config.yaml
d_model: 192
d_mlp: 768
activation: "relu"
qk_norm: false
bias: "all"
init_std_qkv: 0.0538
init_std_up: 0.0538
lr: 0.00637
weight_decay: 0.093
grad_clip: 0.5
doc_mask: true
steps: 2697
Each number is 500 + 25 x the weight over the matrix's rms, rounded and kept within 0 to 999. Layers, rows and columns count from 0. Numbers have three digits each.

# layer 5 MLP down (transposed), 768x192, rms 0.143, rows 326-359, columns 0-95
507485507511513515528515480487516490487501493542498553553489564497488519481509525508483504463483522472505487522442483523493542469509464504536514490476479454490513497488545534521480503511464495471466484482520420490542451475518515499486499493506465471459550491460504497496506506486496502508
526523486544551469503487544527508487477559532514528539523509482470490496459501451526512519505489474525454476531533512546479434478474475507516533522530477528500508462482504516493497533511564504540516458463459538495523460501515505517506520472463501503537499512483509493504501491529464506490
478514526482493504502497488511517473497472505495476534508487505518512477442503484454504492472502511526524491522532507554491483493478516531483490464472498480498435505520480538534475488509514511484530490516519522505499502477442510512488442493512483480475508520518488493493506498501505506529
515487518493516481498485468502503526508522491455512503476502493486492531523525478439465509493501530516519473456478454508517503512466508480524488481486498526535526494504469483546513481469505485459491506510527493512494552530522540539475489498499509508556505520550517493522492487480512509525
502466507528533487529487523518526528543510534492489475504482506486523522483494502451478485535509516480499464493480479476448475491490464493497544523484473484442516529494490418535505491451511477467535516533470505514514494499521526491515472480519479516482502506441536478460489447480487489485
473492481465473495509526442511503477455516542542446506474453537518479485548505475494470490530536513536537532523470453511553488486557536472475511513499501485454480533475475502482433508465476520504518490540513495473521506511505495489529513450477543479520516488515531500484514493450481471544
501499552528498468481474497519546505538468496493490487516486479496517462481473499496543487448465505509490492454501539508477497491484479507507461511521539465481499502494511501530539504495502498532530496515507512511466503464484492514474512534495476496491511512461539509486480500476508524515
491509489535515496484479479506524558483520509541511543533494495498489524518482498505506516480500498496495482506518490476493480539526484535471506515517466506525551483519541498512549537524541482484512537484508509503520488473521517467508503499482499513489514476519536478537533493467460509478
462497457526459529498480423508573491493462471471491483471456506450506496455506506421496532515508522528468516514481467551490497545477531472556527486478488536494498498489471528520461481514517502498481460442499497502500546469521531481528535521493447525514476459513463467477490505530518468473
482551514469522512515456487522495485525507498502480478550486453549478477548502504523497504494528523513504557483506543521517513476525491488512483522464501508524516529489498509513472497498451497522533495551488517552528515491474507478521464502519487483470501499469465459512514492513519530480
514491439498440491475560475466515492467525529534535544492506520511511489480533452483493514556521498539455541519507497529495555543513510467500456512500511471503508507471560528486499467471508512492510492513462512480514519489514533474486511470465477487534499502530498510456526512508487502498
482530473531489498492494494489501439517503495476510494485504519512503445498508489480523492508489519507517480541491505510445488520531472471437490518514536530543506524487527548467479537491509516498491485452475522470528458544540436481526449505468510496490494485560498501531514436460484494499
521523509503465549516510465460457483495506516491480547496483477555541493532493493503499514560511526498521510502550476475489521518514545491473523537508520519505492475495508463513442515461473454474484494536481554505504520541461498493519501475487489467488480506515511512518493511516514502505
514477490444503499492527487515543518473494505449512485516492521494468509476481491487532477543534528498543513516477538434484520490506466495504503501548518535484544518492511486510515477529506525510470471499445493482508475524531487501497506513486529498475487483450533560520538508482483451544
512503498488508499507512531457514516533496492509474503525473542514500515505516528506491495487495522503478490515525485511475510491474546505479489500491518506523515502511490505482500510505479512484511470508530507503462475493486481473495531485498510533502508483480501477517487479490496534514
474512531507501483486536499491500521531485525513464502480503521504476500492503500474524467498554519506495514530515473496503495531458519497503531464552505456504519488491496492515473478473509508528521483506487506478511543503506502489508501514484547496469505476511504492457488499547499509458
545493495496550497518492480497507496500472490465504507475506515520506513521513498485503523472473480533485501522512518517549495530514501467497475506529452500498520493505511488463518470510510481503498512513536443443516505529493487520517503503519513491513517478512523478504543472462474532525
489521509488486506519514500438480501522461480465454454525435503524489507500480479545523474502517505478492542534492507550525524466533519553534533469505492521478518486509477470493478473486490510502516506529498493525468535531523512512525505497514513509492487485496481526481496468503471517534
443506517531504558546499450513483504479492527510504533533502502464510552458511537491499499551497521516485537498493481515507473496468474524505526529534533520500532469537466505476469501487495482496501473465507549517526518490509463481530553491451431487447502467502466477532510438490513501509
491538523475488466474459513473467476531469487485476494516549490496497455547519522518511484484511557477518476517499500492498542468510492498492538492514570472457507486463536531494489501499499470497483513494509497496499485469517506516480488505526521431522491530493508455476519487475520546545
445521545503514546488517477512522540490497505474495486483491514505453498428492504526526490507509488469465536518469486503547533495474490488472483503493460528495498498490481481479518476498514541481484552569493491468501497543534541507471477481472462489511468540516459475500468521505518474483
546491469489515493492457482501516532517521501535491459504491460498502491541518483480521533494488512457509498489494464477486477488491526509519530522464492471549485507486494480522505488451471491492534492473503520536447524549484463517514498505538523497503536486504508520501486481484519477498
548485508464487540485486505504485540493455557468509469493476499510553484526505503550484511498515460499493559441479516533458493485516519485523469486439543460488516486470525467519520517493584505523498453507457463527500512496484521489460471489502535475541509477504483510479552529498506459490
511482468508501470527505465478459506467462520487524503496517504472502519548482505514509536506500503526480493507499503488518486488495490524481527536551494507551514499507533532496497502514481532502495506494526471510519559481504483488480496483506506478525454509489487505487488515490508491495
505507478488475483479549499513453507514517476446511508481553484467509507516464519501513466462520472486528527483498493523541494510518508489546517530520520454483460461504512499478494503478508486501447547454482488508532475486481522528486474528459516471494509512529512505497494542478494497533
516507445511559537481520499481486546482486471494545498535500499515493484440486554502492485512474468506513462509555467460505509514470520523524499469512527481543508446503483519437523533496526501502459469532492492512511514515474472498493498512504516491483486460491515523528482489522539506526
477506481522534527482501496481459499497493476509531514512493543511465470469517485500461484501518460467496468487500467491512481495493506460481482479489509508509467517458489541495509527507536473487520511495517488480484495468496480517539502496555520470499478483494478461508508527527522519525
505476534505515499496536463480511541497521490557512475497484500480426495520479496523514497498524533488465524500499473546539483496505485451473480509599489492475475475487501461473515447512532475506511501500531460494480467495458499446457516536554504482494507512479495519449503481481527534502
491489508533515564497434489497482555484488494507526492503464457509517511568487522596498497491552502477536469511526508495532468517476515528497505513464506513456521491552427482536513497479540504487515478554519509492505493473527544519522491507536520506463489465481472478519446470482524503492
555522492484480470490474483509462498568516500495492539516505548507520539548511512520498517537520536545498521523478499506509510526561484463533461502462511489453556487500472483485482535520484496469492479494510482456488516504522493505513505521508495503481479491475525473484500507498529449553
486454481493484491530465515523527537495475511490507504519491506520527508454530495520494535506491458489500506531511509485503471483491465497539508487509490525511524507514479485496534470497486509465484483462492483499504490495514499511484479499470457508483495452457508518472524502507490497530
513500535516509491453506536488505487488555482535553507512489464568473475515467499484504505493498517476536509499520463500531480498478493568464500434509487505491510490451509475527486563538503527500493516498489511506504501528511481528532507519477534538493526511523478522536480477497530485479
518467555468481501427512498475524535444444443487484486492547481465436547487497488437544512538484498486479515483481541506550464489471493493496521488499437518541485502507506494498501494517491453515477487515507473476492523543474479502513519478486472508502546533467499531518508478507502503503
513511452541542520507490497498500479463509484500491523465479518503544540465494533507516550475484504517478489517489465485527504500554506488533500519535466551504511514504494480489507480525490497496481531518532509470550485497575522523516534505546493511519532533485522503527531496472463524526
# layer 5 MLP up, 768x192, rms 0.147, rows 327-360, columns 0-95
463490444520539509493499540491493499513535522543513487494513552539507527521447514483515547525453510503480483454506449527489416484531497494472539502499519555539481491506508499512452483521523493483526525476502496520455476501541506433531500513450500477486528550475523508522510485528502482522
487473531523521504504476514509545521492478545506511527507503454502494472481484502495562504459496485494465490489504470497476496521523504533495541535498491519491464480468477516455477504550509456478522497468483488492473495505515501530515491531504503510468492518502492507515486490488507486523
564503539479556485499483473510444507490494535557500468510494521488474498506496484519535482499490469503490499516496529486486484505529494462508486471450500513503513510493538437514491520533503495522500474494477488464495507497474515509476483511490479474521541473530508447502510534462532463520
536517484522516471488504530457506534475482531522496520494522507493494527503533485460495477489457473455520483545450476481486506518490497492510513479561532511528504466475473547523516492488509502508489507531470498551527501506536492532499466487506487461489567503449489478496512508513493507480
475521528494488480515496536488503476484479451566493532516524487497488522495498496482510515474479487542507544471503521504515524527476512523473517509482519519530475507452518461562465480537484498512491460522484508535494524448524517492497519510487517487509472509467528479543520461484528482487
493495466528498515502510494524492489465513509500532520547513505485542471499508507559508554492515488555488514513479493504521474493495533488480474493481520458518492513456487519477453494531501505486467525503538476506473518485589469513517512530522521497481551505512492501528508523502508481480
552491496506497475511450526458465517472469467493466494513510550546506498508494498552482501547475469504493495539515510520451483493433513471473473472504540453499477456503496496502520510524551546494499495513492523495532539540475466531520485474458469466480526525531498495492546555537509485502
476489514519482497542459515468513508488502490473492480528465525485566506489474497493485516497509466513512486471473494490491487481512520488510434529527489494485551526529473535496500529484505500510528478519502481496473503539502480500498491472496497497441541465498526530508525521515495510522
468549516497508481476534501505516558456461474526481514497528465515504500466474515482472474519493507472543523466473530448544515498491511487492488484500482517459477501461537504539501490483518546479487470520501462515512507551483487525498484469494457434550525467492512531444494514470500456500
531470506548528493466481520474511498546487478477519510509460541550526477482476461485490465490513520504484527460513510538474509529506466506487487519495524449494478511455500456480461444543474476474503516505477515483533480515477488497479488490494463496511500556521472545510474440515522457480
485519456498536469499529522497495485513522437490550527508539513523498508465528533524534459520500485478534544500537493520519454497475532439460513461481510433452516509517493510525527506457510486513501472485475524499473473465482486561542525524525491502502491520487446451520553496547549499514
469518513491519462470502499511506544474528529522512488502503524542504504524471510522501514487525506452486476514474522487530488466489495489497538463521520535450499505542439467510499496501550540493486490453536478525481479493467524495506465529515513457477507491458524462512498498486489518468
508487551485502520470511522535469524551494483507499490534496500486486508488498478497506492491509490453525490538490470480565484469515487534513511477548506525521555444477561472486493505502492496514498499501506495504499509520511477553539496502459512533476505513471507492492510544469454507507
511486503483500501507483507506484496499504477522510461490499525520516474495486486536498475503519487546477495487471471513528494500487527473546463506480510497569505498557479482514493530532498489489437473551507477525476498541465521470529520480542486529522490430518469542499490431533556488517
476507507496527518516514490482497547510486512498519507478475475497509522489483462482504542533469512493458514494449507494478457473477481519487517495517486495515469468505498503489514505478510505507488468514495522501503485500517539480494477516501506511485533511475490494483518506467504493512
516545494492496534471435500528524494487485516512463521476456507487543462489466551467471501519524464510488499475525496525516530529482497512457526519500510474467512450513520485480500527530493502490515466495518437490527481506479450491470499514518488491491514504499487527517499485481477544508
467514539456521496479494486503513475494499499515488503500452522507491503471518514544514457499494470512509481489501465506551466519486511518465488461476455502520474503520489498486477497499496492499479500486514518494485485536508514465526483512509519509499472519484508507521481496480503488544
487488501540507531501523465462473507491458524506491480451479520470485505468511487519458489514494496486545497501510488534495450503498499540509475493526490492500500492520508503502489502512513486537472484487567536498493478474514493497520542468500516500548473534483521468492525507496485550534
513507522476487449530501509492512476460519489498503533513546518534510533536521507531491496518525519545452521501483490473502474521464523482514510473502478505512492465501451485512550502499515504511507500528539462551456483522501518545511532509492493497444472528537498490522488515491512497480
507481489462498497474538499500520462512464512512520539570520485463541517498528519467524541513481497470515480486481471536481514498494525491448516527455539517513511512525501486524503478520530496498484488491443484490491504453473531507484552463463535466458482468489514464474513506502489452520
502522485492520477492482446532478476464507486520445452513490486480528482518495483506460524500532490472515560526497520515505497486465490523493473534491541538456527502485513511486487474501489461512507489510512493499452480491492482502499492507529489493530521504511505509524523485454527521502
504542485477475487505499499535511507487505486497451480497467503490505481473502481497524470457553453519525519494468517509515522491494487503506503509487518512501500513464494529510486469487544467531514506489472490509511456509462499508508540469506524501491465511522502523491557486472529512508
497520516513516511492512531486520523547525503503474514500496508511501470489533517502509480524527510474493488529512487503513494528499515494452502519459549502487528539477473449461478527477556503494519521473481509490480492499439509516511464494519490484506545477501511517493529471463516478484
520524520459490524524546492470514477531500499482497519513500487473490535497472523478524482457531464548519539500481475510504480530479449520480475527521495506484506489488476436504494496509563545527478507504471449537508531518480491501498530526488477470497487522520490533491541525464532517539
491495489515510514470472507528500511545499504550503527491528492509531522520500508534542498516482527526533518510475490520493548478522493495515515467500524537469512483503489490523511458460443482520493534473489483490524502509519489457487516487490530518518479549451469488470517513500511497479
506502488524515515462512472494477454487531518500494504477520556494488523509506499523483518544552538504515529511482510513469544464501487551520490483463541482514550489516496489481501513477482490461544464504503435499517496523541477496481501538520487477518434539541503510508433499488520468487
455517500492455473497505495534456500459513507509537514496498497511533466524525516473489489531562500515519486550451468448478475485469540494433513505466489502521489496544476492457482458516488507485508493551503490521462479502464491535455529495488504487512487507459521486537490491510486523495
480499472543541492493484499501502527526461480517525536521515535504497464479500462548520483459509448492510479452509488445421489494492481487521503504468513545505466468534517468503475491496512517450484487480497533490518516506553528498529489527510508485500451520481526504511491492510471509462
449528522521495522509523534486529512454496461514521497455531466524485476504517509529466541501511497486539540510515501484487502494461478516513526496517478498496466520546470483498475478514516494515464498532494499528530458527514483538458465471478507493526479490497439522502502488487498464443
495520452502486463485504491495495537507520492505491505553484487501475515489481501483477487542468519505534514533470485504508523473514522492448510525476483515480526501506493480505493539483490508491498505518455474521437536566500525463557490476494466531512499502528492516509521527437501492510
523519429484486490520541474527492481517508516509502506428503490490544518530478530489478480510515478476497496543524533522525482512506497513497516508544504492518487547475549516483498491492496509497528514497527463501491509463497488527502461464463470470488442526511458530457525491530479504529
530496491480462515459487504465491489516483487468468502524494522548528503510520473470496472506482503518516449496523528475519473496534489484517514468500549523495444524484489570518493511491507523567539490507439529483482489550466485506488532495519517512529493483493511528519499504515476496477
545519426529554488477503504449456510509500529485454564494489518565531525480472502454491513424487501501497488533412522537503514547503469508501517467478541501471484576512467471533498510499471538519543520484494498507523473454563557466506527442544456513478495473503517476487507486477537479500
475521526519533521457486509498504511511483495499505504492497506473483551514526539520517537515507492543500558410491463479458470513507521511503448527481487483502485540483494514498530516515489540536527479474515456505496493520461479488502472557508518496513488486479509466499508486504478527479